{"head_dim": 64, "d_mlp": 704, "vocab_size": 4096, "attn_scale": 0.125, "bias": "none", "init_std_qkv": 0.0297, "optimizer": "muon_variant", "lr_mult_o": 0.897, "grad_clip": 2.0, "decay_shape": "linear", "batch_tokens": 32768, "dataset": "wikipedia_en"}
Each number is 128 + 32 x the weight over the matrix's rms, rounded and kept within 0 to 255. Layers, rows and columns count from 0. Numbers have three digits each.

# layer 2 MLP gate, 704x256, rms 0.107, rows 40-76, columns 128-255
164152214115152137175147103084112090111112101105129161128096144159109119147215154082081118145073086075107104120134102118183135132168164072138113137114121170133113077087119147075104132112096099085146147134136201129132119116138143168125129132145124091148133082124135161108086152160106126138077064113155091153176109123172151129086100129132110154159138080176066098113118116149057142161137
129184127070094152213126106113151083125170075115199107117146113076074086116089149122150148132193109158111128156124160117143102089139153077103205104129198080158111132128131122125199157168142126152080095164159122159124114075130100091169137165109150133159076148146136142161137134157107119059139075117155126111081187134165138108142174105140144122044135125114152150094146109173155184074119
166147120140093139076100100105124166103109086103130122112129157183094157151106091111106107181173169153140123157132181115071149135167115120104149135255096103182092083101121160150138146127123148160061060085165113102124091180080097068128174137166166103093109127138139177122205110201124069171123094161179128193167090093097116101138143156116092147119150150122067122130144164183133154095112
165171118103135163193152133136112128090142087125152110108141160120118175146152116124137136127097088099115114126146115132073133133112138144089188077178086148092142121159132112153151105117130074133164141189105172104062120107151103149070152105177165153165135096184110138123144198106077163137141158121090139206072101199086143149112093084142077108150132097133134122118173117109087109147110
120094142131138118152154155125179232181127120113100038092141173147113156128120123138147140135178211214093129093102146118095128084104108097107059179181122161109143176103172106090088098233147063157105149098079193165086154140147143169123099174148129108083136147145077120111158181118097151143109108068132117173103120117154118064089144117108077183105168109136157131136175143097155066142166
118126126101130109111134081134100128199077101078134086143107181138107133129170144159084151092122128135134125152108124102158115117133116087152076116116105255168113122138125098113130112137071098120154059170150221186101103104106136123012144143060090107116108161125174167128161159183181140178100115132156126148138149156114118102122100161138149175071151153069151102064086190114100189099153
097155126123069133153135152102125140099169148134068097124119099073145099140145124165113123120106100073111021097124136140169171141148127109174126099115096087142151117106162114114091106108064143112087135073096122117128084142111090131104102169070126109091079153178166185137161172112178119206086094113134137115151128144140096155127147121191146062166146095139147110106096082120115190130055
155125084133122178095081094066131148115104132182115122080115131167103070102170128120135159094131109126086120090060170125130154176065165109150167156135095167101097157107092155112077146144058076124127097157133048168103195076151159091116123131133130114162079063137169103135105096124132116116129152173136114131088152146123114124102176165180115099098204121192135075104164145175126112180123
165094173164046176112136112116174155127131099138142166116116098151174068111116105117184116133179114143130125092081177090146211138162111117132160152173118110180128095133118097131070107150141121131114152140135185106111098213136149144082114160184166114115182154134163172144111148104101146144165159134131125171152106101122105183151155133145130139167190142123178136117118094113132126143066
182113128155164149122090129114134162136149162200154136103186109141104101102123126115117170147125134121176137095123127156167136106083194113109079161147124039129124092155144133084111135109134143109124185188125142124103071086218159119133165194116103116151161155083114155142113165156098139107098110087114098046137075095094108126102121133161157118175057125196144148100118125126136085148170
103114097116191131144133161154120199134035167113151147088132101090139103114167109095097099071170075107101123177068130158190163161139115136117120113050133079114071127107162104091121154219074111147068102097103151125127132140080078146099128110146178126135146103134237169094113075130151199133107087140162159146122169099153074156116126151203111207140098122081176131080083142175147105170118
094143094131073159078160119162176138147081082094143118131179179103153144176121106082148115168154128060129098105169157106148107138139160073116125150155178139127120104137084110179091073124156125141162144087151142097063111097142120104138136141181152115127125090201080169096143076144068093132168138130117151099166107146116107129067160084127069162125197146077147104156108144157138092129108
152127112137111176153102143108154143087126167108115172128114115149120055133116065110143130147107147176103154158191087104152138118078134110151102111092151105098119151074105141184112076152153131126100156126153168218113143134090123111188155154149129124185168122152097134160123181174119162067122130108162177101147137085127157169097188120138111114097157166139119167178091173129097178127107
161120090153129098103123136148164129134145126126078179116064103167106118205117157115150210189158146114180107128073138136123161089143136129105099106137104113108167102146125120137171141112129180071140100100147069123187139160114165163154106123132160165067131080094198159108115130150141175125091136151066116109083154130096029139124141141094102145150124147091142148112136130167120185110157
161139156144127133119106153125120151123065117158139147092099145121105136162134058184114194160153132114107180176084081134120159067146115161071149107129154132229108129160170055120084083131128153124185102157153196129096143159089112123127090094119094166119209156131147130184145096130181091145138131119157091136091120129124154117086162077151107135148134131153109097096178178088086105165152
175153186172132142105108117141127192117132082143181105168148133128162165069110166145174173162233132105150138089068119176105112145166086090112146041109089101122134151117131095178119119152136095108073211081189157062197137180070157099159162068126158153168116096128152058159143150182125127156124084116192128115150141175123109146153141118160162137106139122102153138120114137083090097136110
101150101137093149139096074115160100101180093138134141128131130108159106158141206183080099132070139066121121115141084075159178097109096076104147170117118095167136138103189087161143106170107091091119173098155130162174149170094118082164105145092107118091131134145143089084120150122147167101115107107088166123148130113154130108073103145108142068096156129145053119161105135146137183109090
128139086108127100127121102166106093116169125125123071126131164076084147127147095166055152109136242102151113097166149096185159146153131106122047148144110069076147104109124042141130180207197075131141142134182072059049166111119063107104119146083123110114089130123167116155146130119075118102111173162139128223152085087137139196133138141090114129112164117212075096179155120140129142138075
162144141130127154121121170105146044065158166155080162121037127083116076172108180110081075132156142131111093130163168151129117152118073028150133179178117106104143113165172114121172118086115192133202195054198134048111131151128080102055104102081180095047125120087123118168172116111097104163130129174190115149151148140100086169117140125121180116101108080155101129101166107092124095157120
075103154130124116099095125163085124161110099123138137142058160162149115110149164113101156152133127152204114149157077169122131133141100061112123100109088173115102096131133093174138145154142151181139196079177119099131171102125151109167105132103156178166199115131055149140153115116135152152201077157123138097122107174142130102103116135088102205128132133061151146123114106079095143141151
065128124135165065176136098165201163120127079062126128132158109055059121128122184098159076103136249114109081092160107085152130178150096104120160130145064130149109148080141072121127111153131148086148157108112114129136150150138144088103066154149073142196161097012169183123142120075126063132137086139126115084069193197159126076162123151147138086163136114113124189167172123130138116154077
170132170143200122118204166134120133084093084097104165116167109099161096123122133146126139129064067113156103141127128135157159140112052110092124154115103130110092056142174121101086151208122131119138103156147185143077139161139109112115116174106165080152147173145068134109120126123107104142137086162146123162090148155066154097107128162155113070161108125158154142133153091144110162157127
089122179132167208161147077186120044098110110104084144160115109083119129107159107124130105141181080126145071110105157176123145157169169066164167175087097038136154096113143077176118165142126106171126085121119102049090104148120143108181127144158118091179125117093142108132151139146087142115144101132112109110134139112159126107205144086220084121140152082114151054132154100137096161124144
113068167184094108149079203131123151092104114069098141141120107121155192165141133159167103142154157129154094101168123142106166122145141147199090118167050149145096114098115162161129143107119130102145161120120098135100103160157147142125162151165122172133182088124120147166096122128111106144173113173126108115120172087135144162117107155074063107161123149123073183119051164150052036086194
193128137125150121070042135062082152126094140092125177098076137109129136116211112196150139140121132193117099123129142100147171126106103134094131079098103164109123156117136088130108135111149108138141086155087146129119157165127057075103125119137150118101143181194175121045122126135183114133078131095129085139137106131112064107173066213118106120143077114154094099080141153091150154142153
116119181125117099140127164161159161148151129133140193109104091132145133126185140159180133158171086143083174126084089081133090148072135100122164089160133134101177109161181174136143133154136144098155140126120112081198114121060182110147096102159179118152155118153156105163138156114126138099126113140159067108112193071154165154114150125041123102118153121193103168102183108145137148103137
116112130128135126097137099126105160177129079169107182131105162085132114148183090109124145111119181185095144136118167153144138091064146148115112135157121108117091166154141192119098110096158118071152115080103111181079114154154133140126142108157139115103121085105149112141126134074131162110121160131095113170162150111120101091157132186115114096129109134156136145112057128091092105108130
079134095120135171142108140137114108133115122126133169161128189125111068162145116173136129095094108090113121137137102165152151158131084137099128142132153166082121115093111173072107142156085128144100119138147129158110135184144175138071136154156157122106096132146114152058128148092096127125158117108146102174142093145165175098130132078095147197082124117143106197164173148140095114117124
163108142147160201152155124050095101134135161124193114084101164114090053179092116088150098164123155123162130136092136104180086116163150075177216150121145157145073106053122057095187104096141068161086136147168102119130110113028169120196146106131187129155136122150154147137155124076163118136123128107132096119040128134144109099077125130193085139160156127149169118152088172140110125154132
148180056147150150133122131086172060073063178136114146069107083145151147129096174105148094107100116130130062175150164105167132140127178148158151162085105087116102111164088129166130119094095110073118084077227152090101165096125196187070118184121143148148151103084161191135101170085067135148191125117142089095101135142183096045114216134105145115165144117104105137122089113102126200175095
136069165146158068118178128123168152163127131089071089136083168179153132150179169160186122101172134172106148121127124107199116128090073152131134097125054132132104140078074212129072138125128161194119130165132118169139140056101153063127120111177149123091176083118115156113162094163150136095117158172108142078147142150127173140098094130099141114100124176185131122135198108178135112125207
179156121145115118074059085108173123129142115149098189137118057134131142118098099082112129129143182111135106102148160132097098067128144076112130102142102122114145153120121127126143161091129114178121166151097135144078094092185151101199116095102169161156087093136120127101116190150149111121144145161095141079097133133150175143087099138134159142148134120079187142135138120137150207100078
144150153103184148178128179157128103069154159133166079092125073123180072111129112126093146112117076156162069152091119122220173170149151077066151142126143155142144087155119086115146123116162055155154172152152163149168153143082053079154104157123136202130156055192128111117117129143058204135155053124176098100075142131128078088135167104139043151130174127103131164039222136116143122123140
122151208147100084116110183137147164117135121089118199141089066111191057150116157121081114150111123132121075110129081136193124162110118108114120156107080145168115116173119142149136135106133140173110166144157120127109130133135098096061127150142129122137159137120168161201076102135142169149134074112129062134177136131104110107130074160089080081103112152123136077147112173087130123094118
167182100150122137100070114128200132079157144140127119117150181109122117176121155103142118156131121139113153143142108056113143157138127101107156155110195126157117125141103138136133129115171115152122102154156092153149148122182188093105149139097115115166168130117104148068109174151103127173126167139128098091110080111173174121101112146136100156157172126083118118139101150157121138082084
141171160078118167087173121108168112133116107169126183148097171083139119172128169169156137128143097110144082140172104180119144108100083171099154130108098119093155135100117102150162078186128096163125143119120160095144144103117127158077076102135117076093148136077159118080073146108126141183118067126115176079127088174120164065154088109142106117132121141127152162141098142154143119098161
149132139118121124159111188170151107149119071107151172142191092053120119153175158093120116126137118082155138112156107119110128153155139149099115110139142101142087075188144151126155160172137113107066104093142128149128132073128071127142115162122070097154157087202158140139133117121091113104127166165129095082171094136067116124070092138142110123133160128104105186104111069120036122130136
# layer 2 MLP up, 704x256, rms 0.108, rows 40-75, columns 128-255
138113182075171159159129090155094131115144130165140132129074097170090069105173106105155145119115125091148163123127138111107125103118175130096108109144079189090102176113135149171172112132193097175152188121135150087123205174130150093072105115108140207106161187127111147123065080128158168159131091149163147120101133098137096157118157117105165156157149150078098134128155126135089134141155
102115150089133042153187181107196128174147093101150125183131035054120107129127182117075145130121160158138150055111081160125142173129150091134104118151041170117165080084093155175075096144224136096157157123124138125137077124126162136212102154142125132136062141146140156078123147140181127102121077122085179141154147077139194183149106112104130126087162033117172152130136113165138149121148
114125083149150165101114150140135123127158146060142223105139165116176134083103083236094190067091111165153107091123157165183086148123100185152126190115141055164129163141147100164159166156115174126141150141109114121084114121081089078146144137101150123145206134126065134141144113074180094154200070169107196045121103099103169107120137173175198191182125142136096149188175170084124164159090
088155102083170145171133111107125186138114110137103148147201167156121128120117172120151146185120108117116156118074160133170093096156106039130163187165148148099170130079124127124095102121126100102138050153086093064118142146135112120117108166078115124069171133093073103177186086168222106155162085126108115138102122069117125155094148144171137094116165165155122118093063135112153106099131
111115127134111127152156103117113138119117131184129133143120142140059152131087146131134124169127081108159115152071194173105159082180160133100128090137191173105115093128132184118161200200184060136147204153140079123118144109170112129136137102098159102121111134131076111204125135182024079098100099150104156101166079156156095080057111144138121169083119079123114142140108162141144080103167
094194122127082138127097148171185127167093135108218151119145190118065087184126144075116151122127121131126135115061109154044108123120125123144103176089131126128162161118118166135091098042124044127142113164125181156048084156090145126142180148141065140055104147133141056114189158104124146157097151121139140071085148118140218121134167174163132124059127167145128125133155152147114170182117
112148150147097118147170175104099115112138166167115128158139111187124094097142149129151163130126116173093123134187076120179105089129080178153120104090128125162151151160134120125108141086154104178128141087103127135126173131111172159130147137149149149103167187146117154155079124146143131105139125135089167145171156097041135160155152153121089089116138202101147174118133123136071094138162
118104125098171152184099139174167081069175146106157125132162168126146064084055138129125125169128155141142118123063110130031140124126049127129153048134059055134104116131092113128167108103072106147206090131120120114138173128137130102162127084087126199142178134130160125121104111142187126120113131142147142128155171210069097104113113183117157074213127111239138160071138098116097109144137
114080133118167107115126172126111130126093174105098083136098123095133130154163131133085090077122148113153146122136112115108097157170161081115110139143171103187154146112136147098165153139161131160141062058151134085210172085074099150181092099136117192139124148097161080184158090117076131184047101133131145136121190154104175166123128156108134171067052078130055173161117081163124080138116
166143124111113093135100102171147113130149190138100158136083107130151099190128112087097088102153120159094129100100114100150157105154098098160194151136112124138155121091085124135139070112098122104150099049156146071127073155115100113159135072077172093093101116122155145138112070130174141132133146174102105181145106128181152146099136154095135076124182130075069119094112077099116162108151
179124147166159118210092109153135119118145132117134103109086083070128055136127131104057133079088155104183091126116182125103136139064103127062141090106085113159126164082151114137042116132099138131130136194136179162111097102125110125197077079198094178155178152136112092117130079103150122100162104087142126108119102104084151162120122114056118129166205134107108141131101164120139106088071
101142134109204126189148076162137137097184140115137143160106089084129172147133115168146132087056125076149139126162122164109200132135105171146125146122085131065149108124099145127143133134136097099175114115141147121133150110099138129135160113151091115125066077150117125110107178135131136080158094140151115160108101115122145105126114127055142122142135103097108153158096060170115129140163
136097133162128165160067134107179130148137180083154146104154137076099082143157115116138134141122131142089178158100119089100105136105153122107102169176154128082111132125145145171116077186137116123130095114127126145188140158119119100130144133110158143112152110169024126202163157132140140142135113138148125132077113090133135130122146153171056122114146176129090167148142146148156112167115
111164136140198131144089077163159157133167123081119175107146114136103147101135178109160163134117201142134092082100117089077123128140088162117092056141115139156154139110095118102106117141146176109119157162186143097131094102100163116155044123136126117147134108078102137175051166173097211118117110128081124070138085218094132135142147166104093143095062188101133122119143120126093150107100
108143104092139099064107103144169088157199172140084113103155097110119163096123124094162151152154150150158074083142161095083118204157143096126134152135154109106177155127110153088146153099084091109110112121073072133104108096152123159118147136172158154147066076080103071109086099115045143085184126103093142117124145134143094114181087161111117106091154149129141126160092120136202202169099
118115101142202166079084082157108175098140088107120082124184146140157117049095134170135117146142163130062134091131140145157097133130068150093139081164107125112122140116122079152094123101100215111065112127176136107112103148045144112173140074089171094138137066096109118163100141151100213138169110121166160141121172077127173148118117130099189160110070158094113131116102114119099139177138
089125078120117169115082129150138123117131141106139170124168122108165121117167097185138113152141057143109076113154107105141133052137102139105130138158131175090124136108113146138141164086124066109080096110088110105091186140137114197137130150096149115158098135155109139138127129100116157174193136111142124103129132130187097108108167111114138147134156083141139138114149162098117101151145
117165091222167090093118084109117110120109137092199070107129143083117198099178102153151143121158138102155158175129082108163148208118201117191158169136086153088088084117127164141142164129173087084100123148154123151132119123203121135083149117120135094137169086160087131211122123118146155135115111142139157157103127137127165121107148106111120120116072160129128183147169151177125081146116
068114101128060146191134166132145157075198161164112172137131107082129108149090252117148122142137163174119067079197193131112148092156093095170103185152134096110139145114160129111127109139144133144139141099117127099103153156125109103062095076068100173127105126132179116174166109149067136111066111110136104147098160105127107095170071130109133161172176106078118099120122088116152131143091
074100125129130126148097088135134150188108143137149171149110112142134102061099123128127133157138108128151171151136064175121117166160109093125138119084136133120147152138173138175162160141138112201132103093146135117127146127149146133169116100132136134140178122152032124139192149082147123144144121109138134062152141169130143109108125084116155126095119123106091119106140114079113165101141
164135107105144206132139113100059100122143090153168149112111151179097173164164123147083187142109050133187137117104129117068172091076120055128070162158149090114131126128135085073090145111149118175174096118104075086187116152104134135063161111115196095109086158160115099089108152210085108104094156104121122182158136126139129152104141094124119139112147145112110151124128121153179173139173
149135125124136158093162157160092130120093068107139135151119090112142118114121106091134092110094153100113157123045141113181127108133044152123126180139085124118124071144127165082095184184209153136163121141131187129101160136100136137132139151089167090175137147123131138170128132130142069110182088148142140126112114144085178101076136146136085130096154103170105174132140113151155123173115
133140127120126164132155149129098066132139079107112172163143149170122207119132062129116103139134142145188082097104100138140133134109155133131118121079110096127061089171137104162168140131232090195122075187160111146116078103126093169172097108166119162177172112153133139069075167099092138077125125132137141107178186129140098139182120124191129163139196129133108174078139151148171110152130
175115099109165153099116137111118109148139170145179099089117104213126083049135152135134100146133109124106126132152137158125096108168144185061127140069203136148150089169110143070128160075070209100123117059113199103152075098121131104146126143146107124095105138151085093107119116182170088140118152142100149156167132125078140163173185099112115133094111094120149068062091090114149165126117
084200131174194124108116145081122126142155130145157172162132099074106147143115107097064110157157127150110099177090149100138154109108124120130124059127070162166134164161153165103125063111062134129138103147146117124085121126068117099137161102073187107168178231179193174192081147158085102083066152114104119077089189093112121162167119181106157105107171164105142172117146117127137108141144
134113090099132104100134093120116154132104139128120082089176160155076156165129101144118111143101080119095137168044105138097133136094124111156131130153059151091169136096186082125143106134040104124183096187097119102117144146092184100084034038118118060095086094136151108085128111101109107112137155109122095128114135134153133139155128122122090103098178110135157127133118134067153096164104
146141124142127150072111118154102150156128095134110191125101112116154087131125102152125117138130151167102153144098131139141108046108142128139110110120164149105107155203148182136107072145136111084154111097136127171087114145126156138131129128162118102156126118127136113129106136096124162176109148100085149132135124127120122132145142192119108105123064106134134164116086149093085135075126
091148099102119156150128106090181112122168151084110118141180092080094120126119143086135095178076068123114115150124125166110166117162146141079121174200161146110056069145126127122143144147162115126129101078147135138135148157135157077084090135137172122190141160150105159116146148086121139134133122131168138183076120148151155156158130094106092100125099098179100139109107106164098150131121
075111174140155109105137134159105116089093144119077120143125101153107145115150145171099131124063112122082103095166123150082160171077107123102067145125109056143107153160148112114110149186117113097097151128139162089138174100144173083165094126109063127095138113141111113113144079199090095131129190102167162156161124153095093090072204134135143066121134144103102134169161134172121103101101
085086217149155104132133147229095105167233068199145190157117187097056148121176081131081139135154130088093216082083065135084118145114063072054055069125134127162128158091204100078154107164146159198132104148000068179197063195132092109193164108163133062103093147138045042165163063152229050101072130115146148177141116145125140181087068115143128112071125113085182167122136169086089091057185
132095137104114051084151135086172075128127112134067142157164119155151082096181178109163131126155121139090147147149147136184095137100119190123149106150123153130160150109051180147180162100135138147127080149133120166103144120105163066159086121144143089155176102090163144137135150182092168074071109207117107123141153184093170104109094081119113122068136134133091120136144091225117095130197
138072135094148142094179158106117115160126138088121110085185151155127123160117147121094108196065067161137125112164090157126110107169161157128120136103161122137154112114114166151121163091154058185141104105111133064127193141162159215103066109073110157104097136118129162111160099132083088162117113160138068151127106106149157118196172111099169136183109124171067142132097119153149138135139
107163108047192140103092119156156146104125088130113180109107104149132111174152169192144091142074060136097105136076194060066070132087089092150155158172095081079167140147109139120173016129144040110160189101047072160169108114145137113105146165110139096111195139164090109081108112118089159151151112128166130119125165114170116112095104184142148097121135121107109074097168154173166158122080
184124059096153177105135107182147081137158144193202071116198174201099157132127160165185159119181116077179136137135175110136143082162150155126163148128165125133138161109130172085116106149100114122103106068097130114090130124124123154150094156098139161105138116114152087082162155143121124164135120165103165099087105119120159119145179155149116177159137145185136179060133099167146117072144
134128147111137109129133094129101151128149102088160121153155046122096162128103139119124085121141155114096109091127159142136099149167074141092093080148101108118137164126137116173153134162095155097104135166113150089146162141111124138142159086095116162179149181075079129218086110115109179184113085171185165143163147122124057127054132125113123147133072111169163171107116167141166086163105
087129183160107151175101115119087147171193114124135094106130105114072156053105156125197149190107228191126142120112204116089147134134083084133130128144067114092129153111149123122106128104099125099168119168135072151153200159146056144094083181130115178132104125123039111131159186130128089132159132127135094069149125127113139122172121144157085114203076156095150090115191143105132146119111
# layer 2 MLP down (transposed), 704x256, rms 0.0593, rows 40-75, columns 128-255
110134124109180138149121112138101183143163121042140115120138121118084056136111067106171169122125114085086103156121145141140137107125145131130148158120127165089080144130151134136086128121091080123137105084181145190132129178134179126130085183093124081134124146136129147106115120157135113143133135143155095105148148097128085130115215094172101094128165179149128099157141123132107115104204
082152100064045192169178159114128070126161125110168154096165137105124099172122127091047177119198166128130099136090159188112171197133115151168101143123136096186122163109050083101148115146209137093135180139076150148188089100090110140172106158095129163117120149176180159084103126106136099099100111110090132131092191133139219165064172101095121116114101113145113104115197128111104137140151
136115101200115160115123215094149129115171071135145135116146102142103106142153145093118071116138157160170137141137148155128099179156047138080114128173108080151109151146095125095167141109151094139194177112109082093127120103092164164075097105171196139103133091084165124113111166042195186135105121159168165141133116104132140082085123081142125163108131126141095111159134114204134118132101
113093212179074137128114155131101128146110116161141118101174123213164149134144130103111137099092146166121139119091083125160097136118100104159125107167125133143165160109169123140076134142160157121103156117151191186108131062136113174145126158091131149123102114091119127145123150187109127133094094143122094101122122109088180072176092131095105149096108125046089125192144129130088113153067
123147140156144105103044122172156077116103120162098151099146086137178140120158159167146085126137122149089174205129146167133165122178101126101155140116141133165153106115107112184112071052085192123171090090196141125129157113151094093139126135178097130091149113093129133134120140137158117095143089110153118166150137140074126186175104080161173103135039139069150132118120148088073118147078
160185148086121142162109105118091129057143143127082150118086114089145114091153154141095138076125167091109181157133107117165190110124166126153117138098098173113151143210153084119135123087089138054140098162083143143142133065147167137132137138091115183164189085112141127146135198168201150203096127177178142117112155185146101090097100150182133167164156132189119149100122142169124106102167
158123109128074120111153119157107143103155132171099135092143100145141100122110141125095122119094117205098143135119141101129097138102090153100170157113127169107134151114124146141152125146149142113067093157148139118170140143113140134166122129159202137116174101135069105093087110131146166116170103113151117149136110161122122127144113115092139104105158132089114143204138127208116149110113
129085166136086120167157175142125113116116113138152122130160145106107150124162063157132161086126140113182076087198111091164140138135102168106108194171147122153120129133175112096184140163096117186121136128112147123176150125134134059106130065107122138137119107150075107100094102153116111140073074100085136183162144134135134168154131068120196128109096185119144131149121154139156153110132
089154145152137095121135204098122137132110154106114135102115115103135147173129159136097165125124152114122124095123056125141084166128129133179129176138148142131156140089149134137207148158145182158120088101092068124107102106088085138182141109101102163124172133065198149151127106093072107175091124106137105119084151173071167129132107165120071167100130145090073094147130140170098070084113
152125110164130109172152066168173173174164054164114092133131111156093135074154122103176142142128092138124120136195098116199131120163129057124041154095131135187144148103162138112182164131069183097104129129193161102150097110122065096107127155141048181150088131171098076125127139151095164101137107058155075135108135144142125086111188113098152130112097130105174143187121116143109112132127
151137094108150068152132167142130127118089173133137146082132103187109130120132133122157127152140086122099170117094086145144137128162119161162172142127173111081142104167177108066217172147139116135143147077147093127160151180118153080049156146117126077033086108140143155064094201147130131123130145120169161135101118070115124075155168160140114135130129140180085114064124129171134085156162
169176139138158114150175095144131144148138199110106107121122187208111073073117116114141148164120128129101175100172105147127128151178106114100162116130092120126179102137120051100120122084141143093159106132147098094176129179144100122106077121090086102100121172095111178106166142128148132053100125148122093120148094129068097135164066118107109102078174115093120139141089130180131100117159
111085113141135137160124176139153153126127162165135134135127155098102098110123071104115190132076092095099097169131101124122077139081109205099081110149176099070084146137095090188158149162133113141077156103133131137118102118100129135133143114148122072154167107162079150203119110156158124134079098079135094108071150094134150155066132152131113147110168172164152185099083131121113207145157
134083120224140081141142144098131113190104153183164196117150132152089153112059144121148149155121154109167137124087110149150110111085110083109127111110117089069209136091099132155086120111175129078113126094145081076075168101147162153132102067101157110096128107156136095123146105169102119046071068160113119094160122108075096174113131105123186157152158151134140136142162140137167142115147
152128101130145146105102194116132134187120166172142142124189093096112204099146121102085200119143148127152167109106154119170157153152142124131197099086128145110051157153084073093146076124128173150155150172121138138130146090137122139108135105098176092103133084147113098156109134166119077126086133137153137087115169136164123123157151120115159103090171114121157148109084118168117187151061
116131137136136143108161135113107179114080112091147167171145143123139148103164116111149159167204117107110131071128117133121085072121119093083117141133154129134099165177145119134103129115115144139130111078174163098135160126110148125157188124146185162116129118167083185122118162119121169135110101145165103173163120120161150159115056080115107143140155148103132132144131079096055151095130
115158143087147145123106076111110062094103178137145170129139107107133088131136118090110118091057116128141100136122066091100139083095132151118105164146142138134094096083176121139109116155133132157139084123182133141140118084071098146127138113118084104097098106161182055201152144099147129122207117100158155156146170156167076094124128136114148180131126123138066177146143156192097133114137
168129195064119117113134172120082166118118106145165099096134150122146179075157089191081116120111118139184076156134163114151127064107131185148143149158135147107155126175117098064092141076075124129149160130097086101083080164158160106117139193163094091135122096128118108108104128116068045143117106170155081137132090116128133104145172119105104073140076091160135078157140134100132172146088
165143098113106133129204095191118161151061120180113109128149115070146158128149197060119131134165151166095187090192135122106122091054223151127168165157099127102087127174136156135131085096125173128101118164180150197146125117143184143099140125100101184105106160098098113128085122149104119178141160166116151136126124096134121136116141119160084193091210108155133162103175139044095137157159
110116161152136094139107049110116161169167105155135161141097157169164091068164158182122139169155166114233117125161109104164063155113113070122107169129098154149165083117096160183105160117136131111156110146152167153112125088164145116110121154133079147081201146132104131109067144138118144146117166156105087107116131137134165127147099161102115079120159087101145142092059147095159125124120
121158095158147087123070122158146117160218118131153126115154052113087142131137098144165177098149165118166100131145094094132110123102130053079097090137132077152130146066082084114139141189157143125130103110122097163138125095093126097154098100112174082140121089064163109082134110120173144107076095144176144096131158133153123110170160135098105103080147106130141237124071106129104134130142
125118182130109180174144164179136113107139032091188119089149084129151099128162102108156124149113144097179118173089119148091125094127136122162164184112131119145130084164126090105150101072073108207187168123182133090109117105113072088103152126172123103094168090124168115150186132141175082149160138110130179122128140187100107129137128140149131157155136102110141126202159171163158126082127
136144171148102137156114130175120105168106113107106124144119184147125115126103153173175122094099108128113172136119150089092089141123101140126137152103114175133116128170137167178124136163097123120144142176116154174154107098117070189132105172164128159125116132175105155089049096076124172066141132116112175094158177084147120102090105132108117122075127058114084095147165157104108120139073
147141108151175170167104077100153074124191172126129148153097127122080122134177111125123137132115141166133129143086132063075073163153090086118120156122165143149123158078145125142155134144113120133169119155144158108064152101160123110193095147089148144113038155134118159123095128116075142125149169118086092116139125140180109139148177161169101142138134091129107202162183108130099135113109
144143086138162159058093083142183173103185117105188141065105122075125121191095122134156091142131108164120073146108134181142145066119101136155128148100123110095115152109170161108135082109097137144111099172190148133076079115134119111107184064137173076133144123149150085076081132186060034103096095077123156179151110158117192121177147108214134168110159129093159151164062090098220091163139
163109147136153155150093155076162183154106167122155165073107123177125145135140118118107106117124117148075098143035075147138081124084075155111132146120146069105119080096184122105112152177108163132191095156089095127110140171105211137115087073070137144131131122068128133110140061112102125182119158148137080150084138115211183084095116120148111088131119075112188100137160196138105125106139
145159086090110122091084104133104149149126065126137144131126156158100086107176121087120093148111138172126152130124155108168125087126079121092149158130180141134088131172142179145045162114170121122167111097144090164197144123145095090185139086168110150073143084134130134117118118079117137160108166094083134157149148118156058124167138143160151125082079128119129117050128139070097071129103
124101128135132169132126089128123103121189100085130144172180174117118089138098088113169150116120120151085104114124112142083080156093114121053099097167137154110113196130153194143139135194079139140062133119144088196167129128135130161061113086116140106073104155163139100143118180067100124123133124155140152164109176115103168164164067119124118149073141062147138165161129096119139172156132
077168172117119129077134176189064145152159119152141134122125013128065175128133124143124139144165104156110077115106136156126175170148153145190116136066124154066100096199140113100136091210116130108058181132169163137144098116134160115138098115135115148158158155089118125148118125104092113099116125056118172160134124124144114095048148127118103111140152105174110155097135122139184085120134
137102100145207146132118119141079091180175139135100147137136160153094188125153093064099134091170124136127182071175075165127097137085156144078103062140160086156114127130072125064137204119129161085093106111151065213165106153087111137077111122157132110129172099098067089182121112108105127122118129146112126093144143166183113105114150105127090107087091137139144174213070129118099123119132
082183137084165190168101134120122215142108149162161165109153090086063132120059076101080166103120127131165100105120135183112085133141153116054063131154130097141138167186208055163096114105095147130090141119109106141095162134076103156127135082090091128129143130130159070158118130038088104109159128087226120112152095156147115146039191128097105118184066094178136127182088148065120156188078
127107076115115129134116186082098095102182151116136130137081245103205125157110068135137122099145119158171168130136128143103159162145138112132077168099182139129071130115136163109068111119135096135090071167134115129141170148127193160127106156126092143145113116105159085149139067118111143165121082117158127103171104082126155158110151051112104130148089123112083156089091071056066120140108
179107075104167129134118143114143070140128124091123152091122113057164075100132140087114149114070183165106049133198091197125140156224131092211098171146167188150076161108145140157129122033080130194148097171189157121099146126102102126168151101149125157111102141172163138086153089144109169087180095107121080166083084129091095065169124117131124118127148116129044178148166102141082064122158
145119047095185166131134089144151153145161156184145145089146136144077148142175180162153185127180094169156206134089177096144175107142141138126113091154082104085097142117110152118112091135108131103125146173124169163146117101156090136136121112172111123130132136136167108085112123109170176122136109137121159138075117093144078129132186139058156169106171112139101126145156114156105145083134
118158153115136094130127100095108104150116186109154135083177083132121115141067160105094163135083179065101103126132161115170110092126108106153078150170081084125132140107148115117147104116104124111127125105120120107125112187165167136159121105103053134126156141043127120191147177125148117153155138202153174159156172141111056151124156119119146156156081126167158125132181121132164155185103
114176124082121148097170112121143096159151100132150161129110173073133182101145123075151127102152117146104123144167156201113120128126064144138140123135124128119105122162083129095102151138091146152151162082146161098107120109077195143117162097108095099141111114086178111132126164101167121189136071076133144149132206099103147146099134151165095112107144148175163137155097204151110096135070